Weights of a small transformer language model.
Size: 13 layers, width 384, 2 heads of 128, MLP 1536 squared ReLU, vocabulary 3865, 23.5M parameters.
Architecture: LayerNorm before each block, rotary positions, no biases in attention or MLP.
Each number is 128 + 24 x the weight over its row's rms, rounded and kept within 0 to 255. Layers, rows and columns count from 0. Numbers have three digits each. The size before them is the row's rms in percent of the matrix's.

# layer 8 MLP up, 1536x384, rms 0.0829, rows 522-735, columns 256-319
095:123126085184099112146102120112124133155139076157090164093170149142150116108160169149122077156117147131134118115117096111084137175133145146122115155141136118108131100105108121118081113115147100
098:158116139111170128197145145113135114125125103111151100151140109113151124107103084071176116108124112156124125089138159125120086163135106116130150145144143118104156164099109124141086167102102125
096:185121116114135171177090119144123112180137152123127153120125120160078112130134100143162157152140122122126124126080153154107178116143177129116135134073084124156092130138116134131151119077147157
096:114138097119095155070087124107126116111111066147149116065132159129141118175141147115083142096111101123101132105102079088119105165141131163091111147143134164125118142147166120125147109086144091
097:098140122116157114131119120092105171163123108112174133129089132170122161118163114165114109114181134130142107128119110095115111146093121164147098127133165125064151131150122124150130143103114071
091:131117091124143174136124105097148132160096107142140126100125078137126140114129140123153159109127071140128104072122132126157142195158145126133132141126119112111107120150119129129109155105101112
087:108134163085096104173112118177173138069162101109113135048159162135165154093163145141103139115125155131136122128111144120138125148113126147129131119127108135103138136139120126131136115114096084
097:144170138123122138148115120152112152109116108162162165075074132139120128115153155111165119122157139124125104122143130181109142130150110140174118118151105104122180083090138137127132127152132163
098:166119160073123103147135118107078141100129160119074134098092140120116119131151119122166130158149141164162099125175118131121114119141163099099132120107117144091132144163152137165111057137161084
098:151122132115081158144112112132064134134139107106129162135098128159119093151111118130081129134155182096214133111151100121119127113137154115112115135136200112123139110155130125117105089078115144
106:099157091083138149141134135158160131119105139099117164112129123142137137111151134143116139118155129150102161094144169147121102112107141187140114102096089130111126128132109143173125199131129130
095:083115133110104165141069157105136174159127145147125148116105117133096109110142104106126162135150096102097133152126128111177162121155152108117146136151138131121109175157124141163090157216146130
100:089103147109120083137141133151100109154139115140104148148098073109107118149148133132137128151110120170127151158116118123150128133136109124108167111125088117159128084072125112126137157144112128
104:154105067123133091125128136134119093137157140094146128109107159149123087085117078138101082064126119123146122162182097107124118120174137099139150150136139130130118115120132140156118107131159131
100:172120148122138161123115144134116136120128153171116166116176119155099134149112144086115167105145165113139160121106145118130138110081126113117137164103135130140159113117119131110155145119150107
097:153157129138101137132149122181123149061124091144129119100146109102147096131102136114082144107128101144118141107119109145094148152134080143134148099097151156130142135077125115124137111123132116
104:108141110168094141132180154112137134097113126118118164127116155130137159123109144139144160079109171114142147096089099123175139117094125122117173134174107093136128105131107138159131133160120172
098:148130120132101119161099132113118122156100153138137124138142137184099150139105073106124130182152134198136146129145118142138109116162138121110114119130107153106129137122146099158126125102138111
111:157094095140141136106102137092150169104159125135052097088132167128111134115177137128137161119121143122161112137123155104110087126106117109151128135117124140092129151134091137144114151160127116
099:114144133082114108119113145097142127141093071132157122107127187118150152125155086132125116128163126110143079148127143133099122092094125128158167128122128115125144111101131142173104154114141100
100:152103158106172129127135104131156158136129123109134095113114140150092098107122134109097152145116132099115144107135145096146113103129106113125092136112162096119087158165123135159124109161151148
099:122110084113115131144120156092107197126091128145156109140135114110159156133133120117141115105134128104108115124129122111149129065125084142083155137114098114129121160165136149114124155134112107
102:141116109090113134140131143133104141116162111146155146160099131170135174150132129123101108192064162163118133115088131122097144117124085097107118138097140092128132092129139121117116101149142117
110:136108134137096111112188124144114096114143096125136135094104135137117147133138132141142091126144128097125077165166116134120082129113094100088111127153161138107093138092110131128127098147129147
100:157162147116078110138167154152158085116142121166189089105154128111125127121113120114137114137168155127130127092127130110142136103126184124134121105123156105106095093125129145105119152120097135
107:145080094133157158125186142131104136118136138144100115125094131132155124137134112159109150106147091117117118138152121090082108141105118138154134124138115137155156116111128146149189121175146108
100:147129089123138159079085104142071140136121135142135133118142098145101118134129127156178138102163128148122158139106135132111107096096155182147140121148113155094114113132152140116144157148111132
096:131127122119135131091113107103121111119128107166087141141134168108077116109165132123133141104112160142128124126153116113127127164128116102145146151143105133054118139169100124131152136101159178
108:118133132103118132145131110147117070135126113138099121138125138129119102132122135102150103147170094116130119096160120126119108099130129188152137138105152140146128149100087140108124151160120145
101:110121110125098121091152114137126137108105163117154131134114125137091119113147149128164099136166088121184125116120130115086106128163159087137168156110119129131123144070110141142128120162121120
096:101134112137151170111159127097113149102117100103105113142133036129091146109128169120135120085114114156078156147069162114122137117108091139132127109129146111100131094114132167149104124109154142
096:151108101146111123132108156116128130101159128156152131117147116111118148121121169096138120126142117120148146098171146151130141159117105138154149080121167120165142106136119129143169122100157163
102:108080123101078129183124158110083165141107121107161177123133072117125142191135078133140108155161130132127096116095125133146139127171145121129169125128120132141112129152115136162091121161084128
103:131157098122107121128126163153121083116126121152176107135178105146091125139102134161072135057161119161125123142103134154125130107119138115117125131070133141131141136095118131143125116164121157
093:137126124123115100077208132152130094120109110140097137122117091139086152127133081125122128133133122143172119157144138112089149140103120124134111102154101129140131110115116156125127134139123117
098:097068102085200161144116139130140195192095145108118126107149134154083126125124168119137132141122129132084148153114175120144118138131137134122157139091089156163120143136138123137110109146139136
096:149149076139099157099115130073124136135110111099102133123140111121086154134131190127118083105143116129159127104157130145137145113110118144112166138109146169136139154148112170103156144153120117
109:148127090132145112190111147117113132142130155125136119149176127115092112139119143134161109109110154122148125104117127122150096139114160119098155108104130105109165146148146139103137185164118145
100:166125103150155158137166138140168149140125161116115175154101136111154136118086083103129163130114149135086166157129120124110108109168105140127099135111096110117139093116136131125149122136116107
099:087120107150140129118142137136112084155136125130115143143172127099105142146134104128177146099102153164103196152144100130129152134130131073126119134164134170146136130125092134113151145148098131
106:098145144121138152130156103122115141163137133120112118145120135095125134187085107135176141122114131093114146143172127147158149098138136138112168145136099130132120119125133145128127114196123050
097:103144102171113132116129152112153157152105174158107144126154147093114122142105105118124143131119140138109135122108148088131163131133113134139112095134125131106159118135139123141081127129094104
101:139107142163145125142144169085113100143115109159100151105142108062104120120157219114146127075091141105152104130113148143094115108088127146128140135122134135110156113068118131137121138107110091
105:113155116154111134127119150142152154102157138159113164115127088120118117115153122116120137125160097087126138217157151162092119129169116094107086134159119170122120151156097127134076143112073128
096:099089153112178120152096084173137119146158180128118129126155146124127147124095159140104102136135132065127133075134124121120152116136152165133100119131108100138126133132122113113120081150114100
098:173119117123126129084125085121102097166125107120126149117101149138116143153127165126151109163077187110107114080110117140137127154137099132113162109173151137091165129117116162122120134102127111
079:139153151134099108044076091157131106117118097106149111110144174143136106149122109119157126119102122133168108120124141106132158115178127093084145143148158125131151132136141147129123129136127103
091:126146115139140165086154109140105142082141120118107121151101128100115132121151105146127164065165081123099121090145142149159114109169096092134147115125152107160136132134152149117101143175125200
087:175151191134109151131152119131072149136142142100124097121095104103147170169150150095104217188137135125148147076110133121152109127134122138129118126113187109135146139164074112175078132166136143
099:138098151141131108114145126147120119114122135165126123123168098144115163159154147084125103137126102117102148116118128142117161113124081143111125112105156128139128126105116120166139172173127137
109:128142137131182129142128176130191146077140158106122122125129131122123142143145124108174138115125117163131126132079135111174110126094119145127105151185076153132150127161135176141160115185147113
103:125099147142134153092140157160084162114094172138172162108103108129156103115173108142129140136086116151157165100164115154146171136103144168139124144190104129123115125166121124106122143101157189
095:143126160094202125147142127148142079165111140108088110091073162158142106122133118102135111121153122163166156130136149130112138163115122156120103148132126120096154125134134141131121145132145102
100:138140134144125125175134124136141118124140158160088082084129130141129126070117134127108120141139145094073085119159063154129116140112128112150118122136130133113115149153082126137098125139137106
106:147106118132168105152167135104117118086165116124134130089128126142078076119111143100114122155044121140161146132118093084111109137109138108100109180136130148085158160092138111125114101108142194
100:162124128081115152122123168131111128133155125127162125110183082083131149112084135117153111169115160129189121091099099129092135110129178129127186119138141084114119100152173155154157119164130149
098:125128108140094138096116098142158111155110131093096161102125139129158109147119135160133141144126097160079139120144123115091116142131093142133086074088129139120083151184113104146139161146133105
109:126111145127151117109147123085107110150136097127139114139085116095115096138136136102101112115107081162114112161122102124120162121090124134146143081186132107133127119130171160101158148112139125
097:111149151109124104139169146129115075136149111121117126117141118165145141140161161091140153159137124086111139125116176143110115123120119098139158153145126136100156094106114158110146090141106127
101:143136138124141109133144145124156117076137123154128128149125118124165082100143143093124172122136165148179139157124111107114125121144115092115145136144127105137161094120122146134164133135140120
104:112067137119143114115131139125136130108124135158139103124130194158081107145103116136149119113118147138159140138150109126138124139126128135123156096115147149116122118088092137178141123135133115
101:155118152139132129082132155129084185140138119125112118128099142109113126171070127118112143089130128100132111143101143105148172108122112138102102112151143124124143093132104147112096130116095115
093:118113116111140139147152149102190150101131166133156149104128163103097165157134102121132142099107151133154097117106117104131138152105108133105139099125103134158149128132174139165121142116156125
095:111123135156113144104168158121104157107122134121161159140128101157132140174095148100089102115135154124131122098157143117113140106119112075140157137129118094114167131134121137108070169135092155
093:092116135097132151100113128134074139115136126141131129131139111113108099165143158133117123111099136166125109142124156139119109105169152154072148094078124152125125138116075107115151107135112116
097:080106150131169163144176163071111065123088113152163134121141106141150111134103044102130135128185107116087140159098121142140137126140125144101093199147114114130147114170116145128076131141121156
086:146160144104138130128131128100124142115120090160126121134096093144125112139107118127198166134129163128156129134113148132087117121161183134144160090111141089136100157141131142125153202140155143
107:124109151132136153128131188107114127113126142140127123159135068187131109119089145094144148131155107138134099095127114108101169124147114096124078135114143133090147129123171111139120098122111152
104:107104106133187109128141164131132128129175148146148135087164121105115166132125122122127093117149134135145136148122124143070155102096130140125116118158099113151114134116121143150110116107130109
096:108135143118091159160117148148118151074142150146097089107072122109191124107111126130124109123085144110136170137157101122169112102111149136110096129110102182136218123091123173133072149146159112
098:089125132135138149155167134117125101172120112140134173155113174134107162127151130114125117165159144125146145137139113112146119113129110118129135123143112156143139157145160112132137142175114117
094:138154139073145135098167114154075122099132110108117094143134142104177111141188120154141131122151165126119134125164127160154125101133116106135102135109133132081124106142118125098120123129130156
104:095095127103191120118132129097123152124132106136147145134100102169091139143103100126154109128111102132129125121155123123122141111124173130101109088113124106161174125135130120134129161147121152
102:111121144165141139153101074110153139127126154107122117127105128133186087162112078060178149140129128077115136108096117133103070133162153152160142103134127155164159116145109128137102109134175133
107:137105160160119117096138136133144138111177188132134127144162116113141110156107138142125114100080154093095130127135109129119148139115116177121131103099121144166122106146130111144143148108135141
092:167167154110114138111131116138156153120201104126155140134135151079158142133094151102191119092156151091119125108117163099095111085150110139170103109121116145148161104130066141118119157148121147
099:114115115138138134113174136139095132121132107097140142131139095126123097092129150068132122169147150152149148131161178131117174146101121098121089142151155084152086098140141116143121110098105152
109:148119118130098157144099160103141042114144153147141121143109080122116125092181125101149130162123124168068143148143095131145121136163145112136135110162142110123126120109110108111137099169116119
104:116121140159129147089144158092176098124190153156112173114127171117108114181126121097141151094142070129111114104118132094103155137112148110108164099152094118168118121114129134156084165135171065
097:115130152148141108119111151079167101137105134152114120106139151151178150161143150080162130105134132140141100131127131111121144088087127142135116123113121105157092120124133124137118105141108118
103:092105135127127145101169126140150099113164120156071134150126147142146076087151114113131111126175133128113183136113111149114112131132096113134156132163116176144122085133135163113110136161092112
099:137157144107084143116123162182130136112175124163119130135093116077104091127145110137112124157140074150114140137116129098119150134115109117125095154108083143117150159126121150149146159125129151
104:159155108125160149146148117106118141089099130110153147103112128080106109152121134156115120150129152090098175115094170134163159141116089144138142145151161120156149123129110151145158126109105098
103:165074141141153128143136059139146085122090144136075133060101178103143113132121163100123114106129154043141135112130131132140169131143120140122124152130163085157136096108157128116138127155160126
099:144122139151148183165124123108132133182140106128082153071093158074112160134118133124119141108129103146112112122144150089110106142184130130084115141108129107143125133124132147130147088145105123
092:128141088147134163124202075167164090135142135151081126122140141106117125146136057138129115114095122119134084132156140172144140132144159090120131140120114080118130115113077176138131129114130136
099:115115102170113116125128121119105148134146177177136129135145113127152135134155099106114156135173117119166121068112146151121104102107104132075106127141108120132116114108128155171137160127142115
108:118117112169116130159142146133148122174119146153099173114113168094135119139151120153076153104134090090111154097070151098135111109158131142109115123125132156096119147132159150118160179138106101
109:109130118104117142118161169109133108138104125166145107136154150114118090146173130099122145137154138106141094135111110086124118115169176117155118109134146117116116110115084126133105102125088086
102:140126118139126105177137141106080090081125095115127136128129146129069043103139122095115121111095118141116150103176145135098135164108099104130065119127101155129148123080177142110144127138109164
098:117151133118108162112132067145087147092089109106108116093135168104118132135117108100145160098112158040147149174136152112146102112130107117092152138140131123157142112138116083140148114123124139
108:100100139131132166115138145127124120113120096117112114163140143153103095115157123151158098150076136127138119109122063142111136121119135116175105130108117124130158116075119127161140141134139192
059:116149163146144095113091074146159134130122091100141103089121108155099157099160193096112074152148118135135158171151091136169119097158108102117153136090153128139116154121121111092128107117129110
106:109115084157135096167090162192126143123124077092156140173130135149121113133112166101112093141135126141165086082088160091149131106138131109154168138143119097138116151140154100097135090119147139
102:119102144127137103102126139099133073141094096144103138155126164120137123119144119093152159098139144156138112170100121116132145108109159095144159090108113146141146137124131117143096089122135150
098:124128142114157106134172168101120144123095108136154156136137137086103156099089077133130185156152142128099151156103110097124147115131127134148133117136115140121123162158127117175079102112131113
100:153140146111119101094150127095156130121126160156146132117125120116144138168126116134112138159133129127134116174139161118111115087129155097113101122127176150120140078138095165155126159118116153
106:157116132134122112134142147142139109128115107110142124109107122136135099119138101124097103089116161120144115099140131146120103130120129115127115116092078109105122105105118127139106145151096149
094:102132137137118125121170122092167145139136137130141151127127174131090094144101124088144092163155107133148130184105094126139104157115089165105146080140136120125123117103129129160102154110119124
102:115110136156140129124180139150162129161168168132095149110085130100148131145136101165116115137137130107117135137134140098132140150133147169146127146087132129150140059136138104111129171117142147
099:140151102129165135137127093104156164101088127177128091135089134173113167135131092120125121092155144110114150137130131133125153120173090114117090142146127126141171135159146163141136152125113116
079:155166120166147111138139127146082113131131171105120125135123113117120148143088145126132122154157132131088115122102140103144107105139136190113117102121155118169141145142102133113096159115069135
099:131119124143146171134128142141172133117144117117140129154156144125099152120135145117163133149137156128155135134103168184099117092128130104094115092165108144101124134130193145132175143132098130
101:156146168131079151158178138150185115117118136104151110129154094119125123160157079104135149156139170155146180126148144186088094118145118117172094129182135143129164112153163157141071173107113104
102:110085154136106129133099125110114133090127150158092143131110118076099196196087147110142116142133148125144133126125148171126115115134150176160121124096146114149140126136160130110125110134120147
095:177149137139153163117168133075156119129136116119175096118089144125109110116136131088148121124152145124105122084106123154099110115153152083118115125130092134096157162138121131119109142106094122
105:135133084107176118117151119127117127109194128173061085134133136129140154146203105143143128121121144133170092136167123097151136097115104172159148120140126161134107125136147150102110129129128159
099:193143112127160174093118154166118103187122144109108104146149110165112129144079126141144106136135173124110165109173067185114123098153126095161155103172152133151127125099141127159098141120137133
098:135131131135101115161136111138132172131137163151099104150101125107070126056135096119094116155110146124105104104104117110145156125111130096157135083133135143091111152137163130141153125133126111
093:121147090144116133104107144132121134120108131117112098147156133154132131135112154107172129148128141137163134175125111176109128145124114107106148123106142124083135149131161142154148089114120188
103:128121133120148183125123175088164149111163149134129122126128145104132162114116106160125104114129105114128143131057142154116142145130144146107150112122107131140132121129108154132146091143135154
108:097128109153129162143100128183150151118124100173144148148149101107131147148128118165129112090157112135158147104123131143095148144123107102141162127132096130157150112133111089116136142152119098
094:125164119120140107112154107146135127122146097129185162098137138119114123134177157139154110142133103149155126129133128097155088141152079126124142146085126126100153122063093148175168160102115141
071:122136152108124133034065138128086145132108070119139113113125105157126097122123125130141102130089123147119161121130159104145123174107101140117135123079158129112120113161099136135102128143157128
104:103101168162179105129104158115144146124169120086189092113126133142132159169115153152067123076116112161130138181113155087134112154130083173178155128126147055108136152128096127147091119164133109
101:140135131078131165178127091107144101125088212122109158131138153129121103108104102187171159123111105132144109121113114099107114085080097094075201126117143137140144101171116120151140125144110109
087:130073068151107136123089116107177185119146125139155159121121099098086108136168136145149099142114156118088104090115141149111128137155105096119114157183120097131152117100109135143160134143093143
103:107136111135135113130109146108151139160090159135166146079134150138137157149130125112141114089151108102107145131101087158114171131143136112156138100098121102142112081140134136112142107176118125
103:155126138124121155124150107160147149159168152148157090130121131180121123140117084102198115132092149093145103157131129073156142100166194088100127126145066140126153111130128093112116148100120153
101:142137152157096134099086164143100160134163168159140122151139131108152117156180092117127136090137119164130154126125104128107148137123110164148092110134132147146103117161159165134126131153147088
122:138144105143135128101128103107126160139108138170129090138137153154141164113120114093127140147131144107136118167091136115153118093121136139136145089140122146096155122115138172099105153108133093
101:094146134064113101142160140095109147129114162144140100124114122087155110147128199108119119152139147132138088135146123142166131079142120104118156072163153131119124096179110137118127114124136096
102:121126109110130130147134128144095132089114101089139117087104176081146161095127128124134139149117090115139140145133103112115107135136143150112110166132136116155154108091112166163092144164128141
104:133135115149159135128151095161148174128174117137122119112138116093160128136096127144140141136159116110116120125092094146096127127119126118167128170076094134143155130156125098099134111159127151
106:139121143143155104100125157143130141133091120139128114113141136120114156165138119187079173138109134126141077135068122093139142129118162131160117082126134097106145098105123089156105122158145117
097:125170114134123136120136123123163142144113124140134142130095102120157160158124106124124084153117124156109129111158093154109173121184124172113109136110160152145123100098167140151109090138109103
099:133150098090156176093098146117114121135189103145150088121133161129162100109164128141118148125116129138124113140154089108145098117089125126129105119097118132131094120096160145135112145135166151
095:111081157107152144130130136114173106166078166137124115128148110136110127134105090132143181151134186132152092136127123099125148136136154122131113111106170141140086112156114166122149139121108136
104:074129089098146096083117121159146113143105111091136136143131085153104160163116132132137086125150141140139150077141124066106132133094131143116143157146106127089133127138119103124133149164091106
104:190111070131119154143139101119111130184119139109081135110106149157140135147131142102109135144120130098198125096128128129109135140086103130163131145130097147108157116134125099133160117142094118
104:114130104150149142133090133135174138124148151165147124134107129110132132138137111130113143184118117116130118114107132127151093168096126097132111177156103147142111107135140138128110102146153137
100:086138146138164132163119090134126155130120139179129111104167157129190175148136109127116125142134109075111104052180136115171149119119143106116150129135131146132124121159176153161128131128137142
103:140095115113105128166142141110144120114148143131174121125145122132102134126116161169109107150107105132147137107136112134110179126157176087117136102124113094133111166157093082120118147102130131
106:121120110098123146144158135107113110155108125116078099096108151121163138136109124130118175094109123141113158156169148166073130169093132160079117156137147125126115122144132153117120136164099125
109:081122084126137185132109142136121106160077088131155094153148124126115106151171079125111115129169136139159139111125130050159150114114136127114191111130127127137142119134143111111167140118119093
104:158102101117135129151127115195099126106093138080133097100123113098154124116051111151163156124141143123118145143104114144051116135131112123136090151154164095106098149079153139124116113097118100
091:091129093111117160109160107132137127067139134117103158131129111124078119138109126098096139081129089115121134084135111137111129137124164115159088105119113103148142116112144145103119131171093126
097:123084100145108146099151151107134102133104123116124083140119125148093120130132142166103122120103103155174154120112141129151177127138110170113129134160141113140131153154125120088130135092099118
099:124148155109146120096169113160215090087175127088122148125110157139123116125129104122140130111145112112112103119139135102103119090153127170129096125159139125146152103118166130182124153155125170
096:099130153087126124119138133093122093111173171121153144148129087129124155124166124112174147175102113146116143091103128119081101093124150118163157109135138126135102116155138081135144092134078173
093:095167076174150120113142143102154138110110133165154126122158097124166085119146134126143148127130154096108120143116161181112115111135124118092118101130133152093161122149124127143134147142179168
096:152123105115112130118134111133126095175075164118133156109116151133125092093113091132105144141103100177101109119132136121057060128158165124112122134133144122122076087083128153139147106130159183
101:108129079096133167107139115130085115085154098150128153135136122134156107145132161102140142164128086127141083126061135130105154150129135102130151102124129115151080131146147111124142152108126168
098:160112103143168153139093140119141149122080128155133144141159101104136163130154172083117122153140102154142132073135131129091099135095151126168099127122101122119116126136106095121137084116140109
103:110114121129114139171105158113163149151135148118141135118109138170102120121169072187142139099079135132128126118099135117125098107115122105094119131135159169133172097107136169156113104165142103
106:107132159129138119127106144092188099138128113137126151137113160106135102136149145072128111177113142134098109126115151159089142158153125150135157147131131159121074152095152159157120104146177135
105:130115144118135134129117108157154086079110106165128148113136146121125107130115124102137123125195098122079092128087093057103158117131123143124117181170099116126142100097138119105113133114121174
102:105142091112065135126155110091157117152133131158164143145153163090143121153085095147140107158123153138105142127086139144142133140111120083110113132112133131100146103164134120155160123121112124
100:118142146133133149151112149123148145166105102159099076125108100168148092118081118133142130158115162135100110154148162098138144104148133156173117135092100106142146135117132148123112138128124140
103:138108121142122128129133131194133090109125135172163119119133087109081118127099131146134143115127175163129118093173145154148144119110124126099130075142066145135153133142147121160159170153130177
100:129101142101160123116087131135140119134145129145113070138124146109167094164130123143147133151122112098184109107132130124137144141106128118156131144154123119184152122092137094137135186163116142
100:101088101186147136138176120144175137162114092125139151146123118155105061145134101125135095116080132085113133159123139137138138127152146123130129102104121102156119114074118163134210159102094141
084:127130158135140123120108126150132152149131129171130140128139109118106117136147049124094106168095141116140116107176147159121119161153098137096104115119117140064120064126132118092146148135126127
097:100133148117132170145127114094131130152154155136140151101160122132119148107152098086130149135093122121138154180120170110121149105130191163106104107132110141120164193123125157131091122105133131
098:157103107085140131160126106053104131098133164126142151115118092139160149141148138125111132110125114163137142121106138122138124160111154131136153142145127139118139143147128132113173115121120098
103:152096120126161133147164144167146077161090117130122083152144135152123166115108140125132109140164117132160131137107168116121126159135119127144136144126121071162126127111172141108160140117137118
101:129117141080115132133105102134164112120125136102105153162104139127172120130115118099135135139133163154143158127122154099104123124175116114113114138133100123100159139098109149151141192147098137
107:134121119129121127129205120160132098113091100135098143130124131133097112155085120140134127105111125129110107143127134114130173123145130097155111084129116134090135129114138130108132098112087125
102:157116124112086119141152095167132135155120142106195152093106124116131134119126134175126076144127131093119107131147156126141115111110151135163143145143104143084122111136093128154089089105153159
103:115147126151144145141143108122108137164119145125098133131106179184149129140115121115150116090120153083090149173158151109104136175087125080136122135154135139104158078123142103117123116106160133
107:143103160152125102167157142097092132119152144131130096108132149169090157166152063131150111119144160126106125145140145161128102119118092124098152098132147102108103100165162115102117121142099121
105:124136126139101162139082103127075136135127126141170110118116112078146076116131142157143155114135159138145122158120141119110112097118120138169100107176119141157165133125124086120111154156132124
101:149122110123141094129090177135140146132139142132108130130103118132151095120131175129129176173151167122145168153159131168102128164125136142163101082113097097077115109121095145139149116097161121
105:143135129162111153099171138157134152121149137124138166126088101118113142115134092130146188134121119163131125135124098109116136095107118111091125084121097111102167099132112138111097192132127102
105:089154093169102121085108136144102166140171104159141094106129107074148107142188143136101138125142154126106117132161155126133147148137128113149092147130123118098150125136115124117143080154088139
093:134099126129131139145088124100136144108106106117124119117126102149189145118119152105109146118109148151139143114076112119128128150141089108119109106140163095171130124089117168131086119057095106
104:130150077123095137133110162143148120149104132147102117127149121164156150155135157143137067147117161166148148088121086174115162172157108140174186096151106125151146157140099133129121138064158125
077:152122157117111166110084115141150128111172078125105076115154096156159091152142117126158152115083104115126145141136120124106147101117135111113143131135129079106129149150110139110130133146140127
097:127130108127110131150117146101117121106127096139159135129127111110158131155077100125138144123105112148092143087150129147173098187134087087134128125141120145166106122136148126137131150108148126
096:162132152081204133127149168168095102123100135136118130101150129135087076121149114080139101102096144116119131142126123152140113103127130075124142110156135117113110144145098104089145114143137124
109:156105140135099188111101129106112113140124110171141098103126106112176118127148129123128116146099159114081120102091153154139119086158149152153096156174114120118124117123137119123142148150108161
090:110110142143105121120100162115131121140122127111104110146122116130165125094145118126136124166109103108124102156103105083118122115119144127120095136124157112092153145123162135129121096156090126
103:099115124180159105100160108110138103125126117160131126110167116162145141098161123099143146133124123116108107131113109151141092158118106167160114107069106120122149126186090152118110123091128136
084:061068154195153129121133128152098143108110153109097115132138119123097102108133142126136116094173154091161138110107164150135140142166098138151096160141113103098143127131141094128146101140115093
091:128137124121128160135119116100118138108196110132093130108104118086157126119130160137134127076139156142127122145143103157106087075126131161091134140127098124134147119139066117142123127117118120
098:139133135097155113138111155099149154134172148126090079089143145128170113169114152093152134110149093130089086134121098136119100142136116134099102112151122136157169127147110123117111131176125127
093:102126093139115173142100135088160100122130108158105127115163127148133102103106127132116156155132101127138105142128105121146093110120138102133132177146147139124141090127143153091104111131144165
107:126133138134199135133127128160141136095160113161177095127196164119099160158114118113163125133123121081085124110116129142136154131154156143114121144152153168120116171151179161136119118157087164
102:131085160112127124163139119148099135117121103143135188167143166139133140117108113113145142124154157098123117139118125157075120133140100104102145104116131134143178139123164144166130123111143125
098:134123123142140136139115129156147126092161148146119101099106116166083145151160143088126061158133147115098154113153147119089130105137094161134133110147128150151158183118167127116135151122157145
103:132089135123107129180116150147137130120126116151129136114103142130110178157130124176101187135108125137114150149114110158072094166113128124090103131102114134105132109153139117152118137199154123
100:092112124102150164151144124152129074145116133165098131120143119106115118077107068111115123122167136117106180185139142123134125140142130166135161126116135117107137177121142098111090136141132127
094:128121117113132111117092110159136138185102134162132156107073144137106125131138151149140060114136170142088118142086133098137108120129125106120094157148095119123151186109106127100139134097111143
102:085114145119128145107089120128176134128071129105117121117141148134167137129116137188127105066133166124116149098129085113094078123104114139097145101152152122114171120103138143161162137157113131
088:157127168176114130144158142165093129146171110096097076127128111158095137130120153135139109123108187103128138128109158123132118135126142153148194171113138114132110144107136112075149156127139156
105:084081095173127159151130154128138110103161102106129142129117131147110153144114135120122141072130157127123136156142124103126117108097125081144130063181158121160115143124148140153157093125147111
088:155118127151122132086154141167079150153157093127123091110128140193129119120098113116133154117135134129117138167130125083195112170133110111132142166166128139150138098133143080164130104097111184
098:142095150129132133153138147097134185126156128107086150112113134088133139160141150126117137173162149080147145043145133082131158099117088121113154134145110114130167112108099130147131155135174137
096:136087152105101115159150137121091086207114114185118131132127112122138108113138134138148124146126076127133168070140147113126148119136095101127132148154152096146133128142117103161122098134152137
100:091111151116147135107121143123156103157116152139149122100117118121141107169125117142127127140111184150132131135139138103134117140134119116134116137149124086084159075107124104090137129103132099
103:139118153067152162101100102157106126107106135153134091109083101104138124144121134159143100099112123160165119121131140152111132110179117155114142105138176108122154081135103110090114107094128090
096:117117116128145166143089117130151129113144138134138119126146099159103117167115124133172139120104113146094140143144134120112160141174133104143126130097095172072106118105101136118141161097157130
101:114130130124176161150094147117119123115193147111107117110099101149134145098061149162116119168173189110146155149131124132085128124135180118090143126150137110093119150141124139072104116106142144
105:157107120119160087144142144154116129116123106124150139108129149086157116129110123149120156156094107092128163111141187100171123113120143135069163148145173126114127120101114122122125120127099127
100:134120136093106142144161106099126098123140143148114110126135138108157119132140168135148102126088106145101103152062154090121128146134165149094129069134120104110160123130120083124118148121174130
101:142147138152124126179091136121147109133125112127126125139110110146068162139103147100163143134120110129095090151126101120119108151173088136129156121099097116129108151133112123081149139164098148
101:130138084127120147151119148119114130148105132100115161138115135142137138129154147106159134124141152108137129099121173085126106109127187141139135156150131084149145169137136142161125153112116132
093:132101163157102132160115110122122129087135150101108108118137129114111118099148130122165141107164113148143130111113129108134136126170124139154128153150125130100139110170121166124134099108085125
101:126131151120154171132156128100154114148097109103148139123142149137152133123142123117079131112138127144149122114151125098130161108155094107128105142115120142096154174128172120156130147102128150
089:080148120131116108163099164122094116109155114108127083179139129143142152126127160112185171151163103141143133097139113112103174079116100097103104154135146107140141137112133091109146134139115141
101:137101114191100125119138150151116117201130066112117155097128106150120149128153141119106140116121154126171147116138159116111138157116183137126110112134099120128142126145150121152149103138133142
087:101139092120073123137134122117126106135167095142114137128077191136144102134121126142089139179141089148104129114116114154118139131093134131097127161146115130119126171158159137175137122108106136
105:148126153115117138174167144136156120165161079138134162129137127137108155145117092122087123144158120133119135161108107115152107117145099095119101095143132080136122158142143113124150117148119137
101:150125129151097136121100109106090115141129121130171139091155120080130103080136131121134110181129170120108094112108150143120141097134123169106111117079149123143120118114144156112117174146094076
082:112149159123097112106128147176134123134131128162114095152181126132114120135149146124114152128126193111134148159110118136102096134115129101107110095126104103127146171110084128130128089117132095
086:117133084112112147154141140116121139128147107119127107156126139134072108163143096147156103128145090103126109154171098145121137129156094144178121123103116171138131154091115134134143124164125073
109:135121134124138161155136122136100089109122125073123170098115185099112132141141130108093104140082133181152150080080162153119108115123104150135176132174093104087113129100099131138164140160082132
097:098136071115135143115104129145132133111113153128142070104131146120126094155108148071150097170092120153149120148147116170122137171149127102119147126121131123099095159118107134169151096106114139
101:113156155122133121101104146129124075135129085128135119121139134132115091178141169149109154109181121138152129141122127130134114153155116161143129161156108111130122097150166110142118115174138153
103:109132114141155109078132088162142099175115157145135088129083120136132151139130163111091145163140112126167101163125137161181129148143088137162110146103113113085130142175133179145128115129136124
100:109141131111110120151134165166162096184143082205142127103125112146153106091170095176164119157096080143081125127112116138101171135154123132113119126151148115116105098162117153103145154121139112
107:135129150140082139172112114155137125105096160110121185143184122139153114190158126137143159134097110106146092128154121114118126123138106134144139136131087087108113113098110095137097139119154103
097:116104151115116114160147113143091110141195125119139106100108088131143143132121120080137102154143099135117153090157147114081156111109159110162129105080139153139100140105107088136095140154154126
099:137131127153114074127101112136141152110152119122147148115146120117150104161175129149098134125087148147112144151146140126146145147143101130175102095129159113108125123093182139139133134128120142